Part of a small language model's weights: learned positions.
Each number is 128 + 24 x the weight over its row's rms, rounded and kept within 0 to 255. Layers, rows and columns count from 0. Numbers have three digits each. The size before them is the row's rms in percent of the matrix's.

# layer 3 MLP up, 256x64, rms 0.229, rows 186-255, columns 0-63
123:143147150125102163116126176120153093143126132169116136110099111143090107104082129170128111150113066075132162107133123107109141154138108163145102125121101161141143088126131126158153133140117139
073:062148170138147089088140114104115120165123129123159152165143107134103130115131146116128080098148167150139125143136128115099114102129121138124133150119081131121162107166124129088094104172117125
120:110103100137164104097134138167162114110177143136129128156089111087142178108108125097129181095123087120139131151112142131113162131159137112145162120140117083134101137114114133123155138098115161
072:088095136126124115169154082151123148129129149092106119119118147159126102138133154146119132106075141088120100147097138157142148141143111162085134136103143134130160128130155173130148088180149120
066:113163129149119122134141128091118125076124123102121146107136144131079159114086142083128155154133121071144123132091146122136151141118148117139132110111100095144117081136104122051129117133141155
087:130173090110095111116121144073107132110131131089120149132077156148122125142117163097144148131147125133129156176176106175143157080132117090122109138153119134137139108115116111131104135126167136
095:129117137110140112150157091116151097098142160152124095068114124141148121109134137103154160156089103152134130110108107146158083126177110121108154110123160126135151128111134131081106185107127122
136:149132153113125116094135089136147148109114134153137123130163124145049089127109129116140099094097148122141150100090129122139092109133143114132119150119160150123155123111172140088151147154185148
091:140192163116122131136132095103155127101131118127124121129113140151093109093133155130149173157094128117148115121060111147118131110125129079114130170170126122117147112150149122150119117106151183
099:121106151132140082141177113130130105125154179150114067113122150157129131133124173095140150140063122140155118106141110114153097108141100145117171145137164122135161116134146164117116117145126124
111:100156137131102133122093119170159119119143106166125155129117087114154146074164089164128111156122130132104138123111128109126077126111122079091143092130089109153131145150141114080116139127106121
083:116108091135124145108118158146139101123144141103150116084079153118160165128135157105151204159146110162101158123106121150103117121164123128148140117151164122124109104148102119113126125101149090
093:124120127124126136129127099146171078085157127122144089093115180128114134126087135097113170156126108146126129123109083100139137119163118059113112123125130110111118072111123128094127123102123128
143:078081137117113156143139160161127152150114117139120118142127131140102146126111130153133114124164138150147155084112164102143125146094122096123140132168105146111108104170126113176087175165141101
119:110111124124121099124145131132164150100125150157135131149097155143176167130175118128110111158157133134118160167137114155136108090148166105121177118097132148101146130116141131066089127112107158
127:131122144173152108122110143145133083109156111145102092133137164128123169147138110091152136130134111108140156105115117078151087110139150114098143080115166112131112131158137134094147143073164123
090:176113137118117136090138121162154112094132109143117083134110147127180096143137103134109192129155119119156138140120108106098108143180155105122138125129123128142142111124167152092175156101130134
121:121117110123129152072078117163124094137136125166176149150122149152120121133133119133136097146104129082121139137121090142149130140118161127123123125126108109169077097189105134153091149158136131
130:137076107134131123134149163197113134124117120164121142098091159118141150139089116124080107108125086155123124110120165126150121164097118146111095155141145119141077096140107127149117115106141111
110:130158131095115146149163112081123125077144123123104105098093133141159147123115122115122182104100101148099117140088089112117083147170138098123118088133155132148115124104141126097140143091112142
108:138138170105141124116140094065135139098126166118131110090131149115117132117124124094143148146103126152129181137162133135123130134107113091119163150132175127109096139135106152077102078123161106
124:174109129128125183159134104150150114109154155111107089116106095151127115159117161118089148156158121131125133129075134178111102154143094152106119106149137122143122080134153118130128101126152096
077:175111151131144101116136134136121144154148127119132155067166113157135087109143143142090183145093136100117138142138149125117120095117127113120106125163167114079162137150101147122152179117133120
069:092162134105119163108103146130135082133134133163086117096131142144144145142155122165096117123121060097170115151121126117147101143078099154107097145140138134130116113148131119119126180117115156
114:167125142148116130146140087105105102125147119133128100153158138152160139169104157127071141138123136113134115131148055096134103117120121105130165115144113144138113065155112117149130169120124158
097:120174150112099105125071151168144127140166112095128152116115097133131141173141127130136091132171155173134150104161126141123122100122140147147155138141134112104136148137110113156112135126173068
063:117165172132108122149154085094117133076110123125118150093090132124103141102120128094090174158124085121123138138122121151122130126149082106102123109135144154157150145134106117065134128108153118
133:097140135099161135140113088092142115130114162132128095112105153172082165099089126107124156172136114110154119129132105140154135169139114142147139178149183114121141134104111142132114092116150116
076:105119111118155084158126133139095132098177154134114109063139118127115067099127135143116139135076126115135112147118095157141122149179103163103145094107116133112131146106135155116117112113140108
095:159155146098105149124078118088153140094162111098134091144125129153107157117130138155170111141146090132152130107136105170058118107150134142108157161137156120130132130139149129130119134124135078
114:117123160100103108148154113176148146130104147088115151081138162122140134158126156126106129100157122136116140102079121115128098099105144150089116126077132148103126086160129129079128120139160108
085:142104122109110132114114105104105133145119124121151130133158096119139137115111192134113132119139150059131122088142104182102100145134119163094167088145140139111118138123160117160169167137137103
100:078103141126158105072121148178097132149140131155160099117150106112127141120095136156101174110132128112161132072105130088146115155136122145098139153163126130101107106154115136111149102127127137
051:111157126139071150107164106113150121083135143141129093139135115090148121123092109164126124124091127078147099150104152082109137144119101124121146121141141133093117107099158147091127089146097157
111:161117079156140169108180101108120121121115137144121122085127104132141124124054142110106140162125091147147134148161125169162128137156108133105131124129157121156142120147141123130080141100094133
077:151110087166117144093117141124152085149167111156175123135116124142154128114122096132090089163114159082153090141147139142124131111112082073154116111134132118132120128117121115093124157133125097
103:153087137104155097080105105149181150143116131141150102118135130110143101145113146142134145116114132123109119077119133104117087138146115107085151139138200113123152135114149124120139176125171118
079:180133120081151137123117138151143120120114121108109121123140138155111110155097144131177162133113146136125106101141126171116167106126143107143116111152189111124147095108111111174154150132183095
077:139132178145103167134129116145152103145130121156101141144156128174115134127166124111099117139155198058158098119128150140157143125126125136160091138131135128157153129143119104138123179127136130
062:121133124145091167112081126124125127126125168167153159127128156153166142097144112133152116190133150158111083123161110124128161123104131120129140140118157142168123116154087134153075094140128127
099:163115149172114133190137149148099124117158071086141126142120122132170117136142129132071115153133130137128137157104153107156113147166095130152116109139136095137146120106115142132125169083108144
065:137134165094148166119169125140148084130129138139139163073116119163168140130142128160130163200105129128105096116143111118156140165154114133124170112133170129146133101102138131108132147135130142
065:138154137124177075149109100111125147167149106122100159137129128166089089136107114103147097148138122131119103097140104144128092128100109145098127105091144122112157124099109153140113150130135063
118:167128104146133125129087158161140154094151120124128143125110119110161136130105086130098156104139126130105126167115136079108117153112175092113148113135119073137082190115125156133145110127129117
091:162113113135124098092091074151134151117146134135148135148094124110104133070092120149119115132114154114090139087080128114161109138134148104127124158143130124126094092137106155124135105089102165
101:163134130109102135081111116130128148115129124157107177085106087146152155156165123105144103143135133109162148116134170131135143098122108112096132133070115123096095117113150150098131148176153116
095:153117112139117117118117146091156127150134098106144167157138142139126165153136163136127092080198182104113127147174140126115130127139134126121145117148161106117151108101118159136153109103151084
090:130141135082119080100112137128153161119135139156138119085147084134129110115060117163139095116152139112091121104063132128128128149123146158132111144093158143151148134091144158117152141130127120
072:146097123146112123164109173113118103137135135166111106079111167157149133106117119101119154125172137108136152147093137104148152159170139104136131173123105142113148080098131152090144149096139126
089:120127148091110122107122092130097099174126126114088120179122126129140151134109093136108096120140145085160105105126126133127096131094155172127110131100148120127087158149086150123134076121117089
066:175117095182108119117112114130149134128127113122113119141067140115193134135132113095114114136147112117139114153126082108121133143139140083090177115080111086166123131115106136119132127109114133
117:112178112148154099130118141146136157110135097162127194131122102142141141093103123134136105124135161151115119116105106115087134088133161108147174089081104129117130111107148114097132119159092116
095:123112120185073144112112123129135150093151114149158120131122169116112105134133114126111109147109110116099138140095129113123151142131111118124123076107158115153153170145133122154127183179145073
085:175143139137139164134117098123095182129163093146115149121124135146103109116165131118110163117140117121114175110140090141074124138172149102146146059140139135125112114126143126154161144112141132
145:120129152131120145137118136169142144137142125101075145141135113084129117181137106092085102106143131096111127115163142138140105117101103157109150146155109063125127108116100143141137103112185148
098:159171174141139092089118137103138142143128149133118139070132117155094096114110104142120092140100090136134114119100094115158130123122140101118133157090160149151136136117116147083116181117105115
075:122132141105167150117127084157121139089112148137140150148130158109129121134134131112135141102098172146104123128156072147104114094136146108135116150139151168094067117103147098128094122130171088
097:180103111082098104109122114099131158160105137138137121123072122151168153085109132138143144137099118152108132137124149162141109191153143132126134089164146111124154117122150147169140123142148127
111:120123151126131114068152120152125122138146173176141101136161102108139139154112094135115102100162160129162146107147169091143124127097154108131135152130115109150121186173117132104111122138159139
087:136082115085115105113152132157102138117125149145117093082062127129185162102137110172144140122133143161094130162118092119117096134150128125129165139132109147150096142152148121138140129103144133
133:146101132138126132167106147201151137141135107140112106115106129097124144111123126146122096150119093112130119121173130116167115158103150172185149134120114100166128122140131118189123133091106118
083:137167169143141111153113171154154104117122159117089121093121148156076131134114090109111095151121118142123080154143103144147122076102131149133138137067123150139131162135115142116104125134156135
078:130120121129110144126138132119126090138145119160077135123079172133168171119151106120117113135131106137139154160123124099135150156114098079104141072150149141157095128124135148095176149104136096
119:123113147115091130112144138165187134108143110136076129110125130109161129151171127144119136140097114096159147120132156140142081122137127154119184119125132125112165150097152097063141106132135111
096:188136117119109175124126060154109121080144146121103142138133155094124137130115132150124146160123126075119153161123158143139133124110117135138142086150135167105083161114119145134107091138126140
138:152151145140128164124155124142138158151121109142134077141126166141140146130128083096125140133131120142113147116099130129116079155118152150138154089117116088135193153107158106182114134082115140
120:140153166111073130130146153117158154135142098117097103119130138123161151155135089143114130126122086101195113156167129158118094117086099139156140170157131123136133141121103102157142146133122139
085:122142121128140093106087148136150153139188113167131131130134120140115137115160120106145093101194181133105172145108118123114103141154164142143132097129127099089134161111108135159121104112144109
084:187168104126108165124165143135145112132144096121139117149099167164171142091105137136146127132099149135127143114090133127146139119107101140141145146138145122143163087082155144117107110183146148
126:108139180128127136128123117145177104107117157129092102107130133135170136117119082126122153142085104137105095116105105107141093130147137154094176106095146110112148136092141139069116110139110152
# layer 3 MLP down (transposed), 256x64, rms 0.188, rows 186-255, columns 0-63
132:112150139129137104097140132116127108166144068139130171120120138130147135106159086140110118161114074131142155121108097150151128119120140178115145181120076146109139125134116148177121151094131133
069:119122128142163163138116135163146159128105098091098105141150157096154124155095121118150161132136119124149116117137138127099174150083161133136115071109134093100116152103138096146151127134177095
133:161138175086139146119132109118121126132110140114134139118171097138109101139084117123123121143150149150119099103148097152122123139134080171151093111134185156162118124146109127172131159076122136
086:136145104135138137127107184077140140140123140121093141160141087095090166123085149173155146148188128113108134154137092136128152115131158108156156115157155105125117134132127103137158148138130112
084:149161116103074123140117110131147127124092166140141110130116092152122172096148117133168114119144177145108127130135101116107154107176132114133123134119174138125094109117150126144103117083181094
084:062186088105116115135113141146108129171138097135123158157095150132145141110108151129138134121157117180142160130104150146126115113136141123099134158163115160120148078112115135093129111141140099
072:127134091122147123164103161101108106117171101099119138154127129108097138121122089161150119081128117132120127166155156139105138110090141136165089160153110122127109116140163149177129138168127086
133:130094156146127105082116109154134119114091137125078144131166094138105108137165165098122128129154135085122102152124105117106104116150121071139167098157126127084123142131144149118115113126132078
097:112085134148176133157125124090132106116122119128131115144103086095150134131144108103153107138130128111105122134153166126094101155166104145105109097151165123128115121074127098126102174070120117
103:151155111098174077133101127098118148151154115151120167162097124134125129114145160115096104121123130125130126145151118165161096123109146094155132124156114155118071159150153156158105161097119121
131:141142127156103126146134112119125106137157167114083082090101165154141115115126118129135160162116127156154142167146103105147168164161083165117141085121116139145102122172155136127113109118104127
088:153155089159115087129130103102141091146161122138107169132131150110080118119139134113139088115138107097102124118116138143163121135138158120159144129106146138133149173133182137108137160093156077
103:110171079098126139179109104168126103099119173088106137165140101088099092102124123157176078142129125107124140139134107153129113136133138128126116101089104145125129163129127126154142131109132129
119:159158114141160091139105135122143118118116126106140137145149113115123124114149124102132153113093120112095112162116119153110153098141176163142105163079148092124168141079132126095164084091127148
121:142127120130099140128132157133103137157140132148169099154146145174140105110127136163157104174137158122066162108136109132105177127137112151133116104141164189108158107139139111135112115113096144
108:148180154147157155185108132132135115121100104100149127171119087145094111105116132083165144155102136126140113091172138154126109102100112119118132174121117135113130121140151106097089118147130120
097:159105124084145151123114129169138116092121162138098117121108110135163144121118098141102114121151143117190122169135102123138133121171175088143142092124135110132104127130084159163159155131103148
137:126132148142096157164139128140132116102148101139174145158124144133150142094122118145106080148137135086182095101121118178129124113125151080145103155134105148102076142118099102118098148131120135
129:179144154158120144151151135141098155122126102114133157150105174155142101121136148131118165153125114156200103161114152145118134137116138141088092109140162170113098138132108163100123116127127138
091:084114101110107105127085144153105138179094115111140107112094094130102105126114119139134099141101147108153104136149106147106111123086115151119106167152096123133121117165148120153078093167115115
106:141122101136165127097123099193159132145130141135103154135118153097143110112118108151129110137151116173138109114140097087126123135111129094144124152141164129187133105104075127161112114085102114
117:133133138167120159105144102135127129114135131113155157128179125162155081138173136162083161090126099149150192160109100155140121166122149122128107107141104135108125123125097095123115116156133132
086:146113140118156124118137115131097159115114124088103168144112126123082130094150105139125136135161160088131105133169134094132142115157116148172135157145159108106133136087165168159143126148186119
088:142152119087110109156112121116124125157112160106112165149129183126145128131111146095135139128098155155132108118115088143097130098155166115137137098151095119138122132182118140160147138114202139
108:167162121094120137140133089131132170135108108099183136157097108118134110139109117108157165138079155164121130118107134105112110108113128106113124150160137176155138127125125108095120138186146097
117:153111082122142132136116169135132140112098131136090138093101176109162175176140107152144170130115117148114118169155121094110161136145141148140111100152137124129089127183135156147137148122125132
067:113171158123146129135126159106141169150141117136147109122127141136162132143167118149147129145136140099111144141189098193101140126138153126141155070130150165124110135135136132181171104122128121
114:107149063155104162124126115170141158176144109120113133107149170105126154130181131168124107116126133128133181138160152105106121096111132142136141100122115146130111114133145137124123155077098133
088:129145183130166125149131194097109135128131100089122128134158125167069154162134123120138123136175116140130117167136112163105109137111126162156098117147145164138104156134124099131133136116160118
099:154114137204141112104123140128074127096120115126183110157125134092167116129133149111109122117113119131139124125113157125138148149117144118077144153118089146187126096113130147116112105101098143
113:115157135088139145104144116117117122126163117134180151101134059121122137114110114157107125176131141158138124112138113129130126120088065124134150121127123163133072119141154134153123157088106158
101:119151155155112161120164133097150114133147144193145122106141165125166156143124099127117169095109134159132161157117153130146125166137152147124146185122138104152129113097123107092103151146145152
079:169138084143119154164149121094105109108122100098072180125131122132141116129113136112143098127128121115070127154107126151141133092143108108147115087087105108132128146113126102116149174115134088
063:166128143120080145094160141147127121124187137114129157113122102137154137113127103110147136121175188144111116123154109113131140107131132164139167133126127130159120061165085153110130149133137111
107:133212165164121125128083112110123099115144124095117100165135122137100126118105096130120125170130110128110119114085101144128110093124090151126119115163125177105149125128168109107121116131125147
090:127136109099145121121119085078138148106146150130079151126121085123081125113184120109127127134150150101125149191114143143128111115171106150146155111104111153089093129108126128109130138110133161
100:146093150142113156145157152113168119130120157124144160155143091134099137144135160114137077133170155121127114168139132141118166134162136141151182110125101115140098128104109174150109099151158099
079:129090099145084173070123182143102080142145155165160124131145106131147126110131124119142145110108130116168123137110119176110154142114159136118121142128086138149131133126134120133125124180163102
079:117144125142129120114096122113161137122138135117133134132114095089135098171138114095140143151134103156143142140194152143094083174121122131112176148151109172106132169117107105114097099149091126
078:142047096137125058096110148140092132119092119130131106171119113116108117121126162124149144148131147146104093105125125132100113132144159142108143122118150136114128085142080115115144104098108131
098:138094105153167109090134064121114132161099172125164129151112125134153150134127140096148110144115126144134129123158100089150160141131171095112122117142136111156127142114118126104083078164146126
068:111126127120100200152143131116085114177127155142148143150140103124161134133147154105151138088143122123125120150124126145108196096102107126133117151142128151107141149156142143161160143153170154
078:131120137132143144099172137091088124107152114186112157107108082105102095106091147163142096143133151152151088106170111112144118177160131108108121135136121113153123132134122128112112124091102124
091:115107199149128096122149105130136144121082118125166167096160122123091110107191123111114142159109124148137121120105136166112135100123134153121129136130142123156164110136119092155114108148094166
098:113116112131154116125109084100116132105105114096122146132118117128142107116117111186115070138169129145156075142166063134149102152137138131147102188111140126133117115143122118113149163125137130
110:077133128141120140147094195128103112186105116128167086157159135111133115161092134123098147108125137144147134104118124122107089142109154155096117138126160129131146134171162150132120126107099105
093:105173167135124150154134096171137099146138138158125134113137152096126085096152079144120145144076120131104143120112125166167125150119102119128128150083114111117147122151135107126113181131117170
096:138124124159150154141114107140163134148091123073122103143109188126067110103147172159135129153132151073122148145108106113154123127132138132083101114103137152136144150139137127155112136151155143
080:149136147088128127108130135165122146149171123122149166105111124178122109130083141128110098122077118151100133137160132070132169133139138100158119157161106120127154119144107113146130069123108117
092:130113095115130156131109123144147131107121187153133144109096099109123111104068133136090093132108108111132158104093129140158109102125148133135123152179133143135159109151101154106164180160120138
091:173107161128126095057143136119131141098143146132151151126142083170138082117153104151124174125119150115126123151096140144117114080159146125133152146099141114135149115145091155094133119111107131
108:135125136111143145143123119139105131148119123094076081124119141144139112179165153137129144146105136134111133104144132145146117165142065152122149117133200139108133093143129115130107170076147144
100:112102121170175112136091109083117141142126171140122131132154071117114129128111163109129157082098121149110149135125108122117157116137158140130130199135157146102132138128131107152142097127124174
091:124095140131145098107090112164115099183090120159129098122101158097159148150132132112128113121141159131161135153155134081127183120079129144150126162101128155134097101098126104136132129128109115
182:157113137135144138117100156142141128120153131157104150156113119114129113137127119063137085100127114118150127068169108143130103095121164126148133165155132091106165126107127139111190108165140134
099:133130125159145096099136114139133115096153110146119115151156186157115130141159122175135117108129141079135153168181162125147113094124150136158087139147123163147163148124152109155117089118125128
094:151086136151112113154108138116124129145146101104134118122106102170139134158130150151180131140099149140092161145140161106113117124195129141129161153086157148121133118108137156161169135172109108
094:073137143146092147116135149164155070107131116140130120136141133079104137134129145102122149109110110146070126112136141149130146153121127116106123103178138134141165108143165116094091153159154098
099:133153138145105089138090122115136136143096096087122125123100112120119082103174104104126120133116114133111138118148128111112178115112107077157153131156075148128110177086114099149094136120120115
092:143159148110140136133146123151104139099129158150125108135126116137077125094172092128145177150137171113120085124134161132124105133128113087152090134147163130130129171169101119110134128078139165
109:088120129142145077125159139088094178121083102110137125138146177154136113111121123078140154151136156140164112141152112127119087100135134132090125132136118150091140146105139162084129129136102124
093:140124156155124111146122102122134134150114147114149103121130170133129102169157154110155115090138090138163152144154137141146137159105161182130115183152110140188173137135150132153154119132133155
092:114145139088104132145128134155126131132113140135071132150119147166110120132163130121148082104114127185170146130136132151100127106119104121114103127074115162150158128168152123163152177108155113
125:116155126101091142122168116139143114116145099118140129112139126126137168125162141202144165162121137095108141155118129105158139133141081154109145087106122187166138125145137112111109146116113098
098:128093129102122131113122093176120116110123149111082102172155141138095072190084143144155124108125150170121102146097128104091118100106125149126115120130129129108120137134121134157139112121131080
113:103134087121086134129118152133126162153128141084187123154140139105107160115107133130113171104142102107125175153124145144101110106079121138115106118159124118101124137162162099141129128149173097
126:073139121136157129129133122070127097094130177114163096118160107117120127143115083127083119117099151120116123125164094125163135133136147094128148142166148091119109134143123105158091139128154159
089:150162141131119122174141136120133141141150113084128105147153141159071095131135145119138156138107125103166175111161134119135139121091135126167108127164140124079104115141157111125131187170120121
106:153108122120119140119157129109113176105159089119143155111126129111127115140160140165113106146108097149151150138179183157134108135093088157146121114146129122142125125105134133183121193139115149
090:141104142174153131149110131121121118135114101135208134112139125115095099115141143106099093095130138160118112146120132175108148134115109151160087150138101121168138146124127133194110114149144109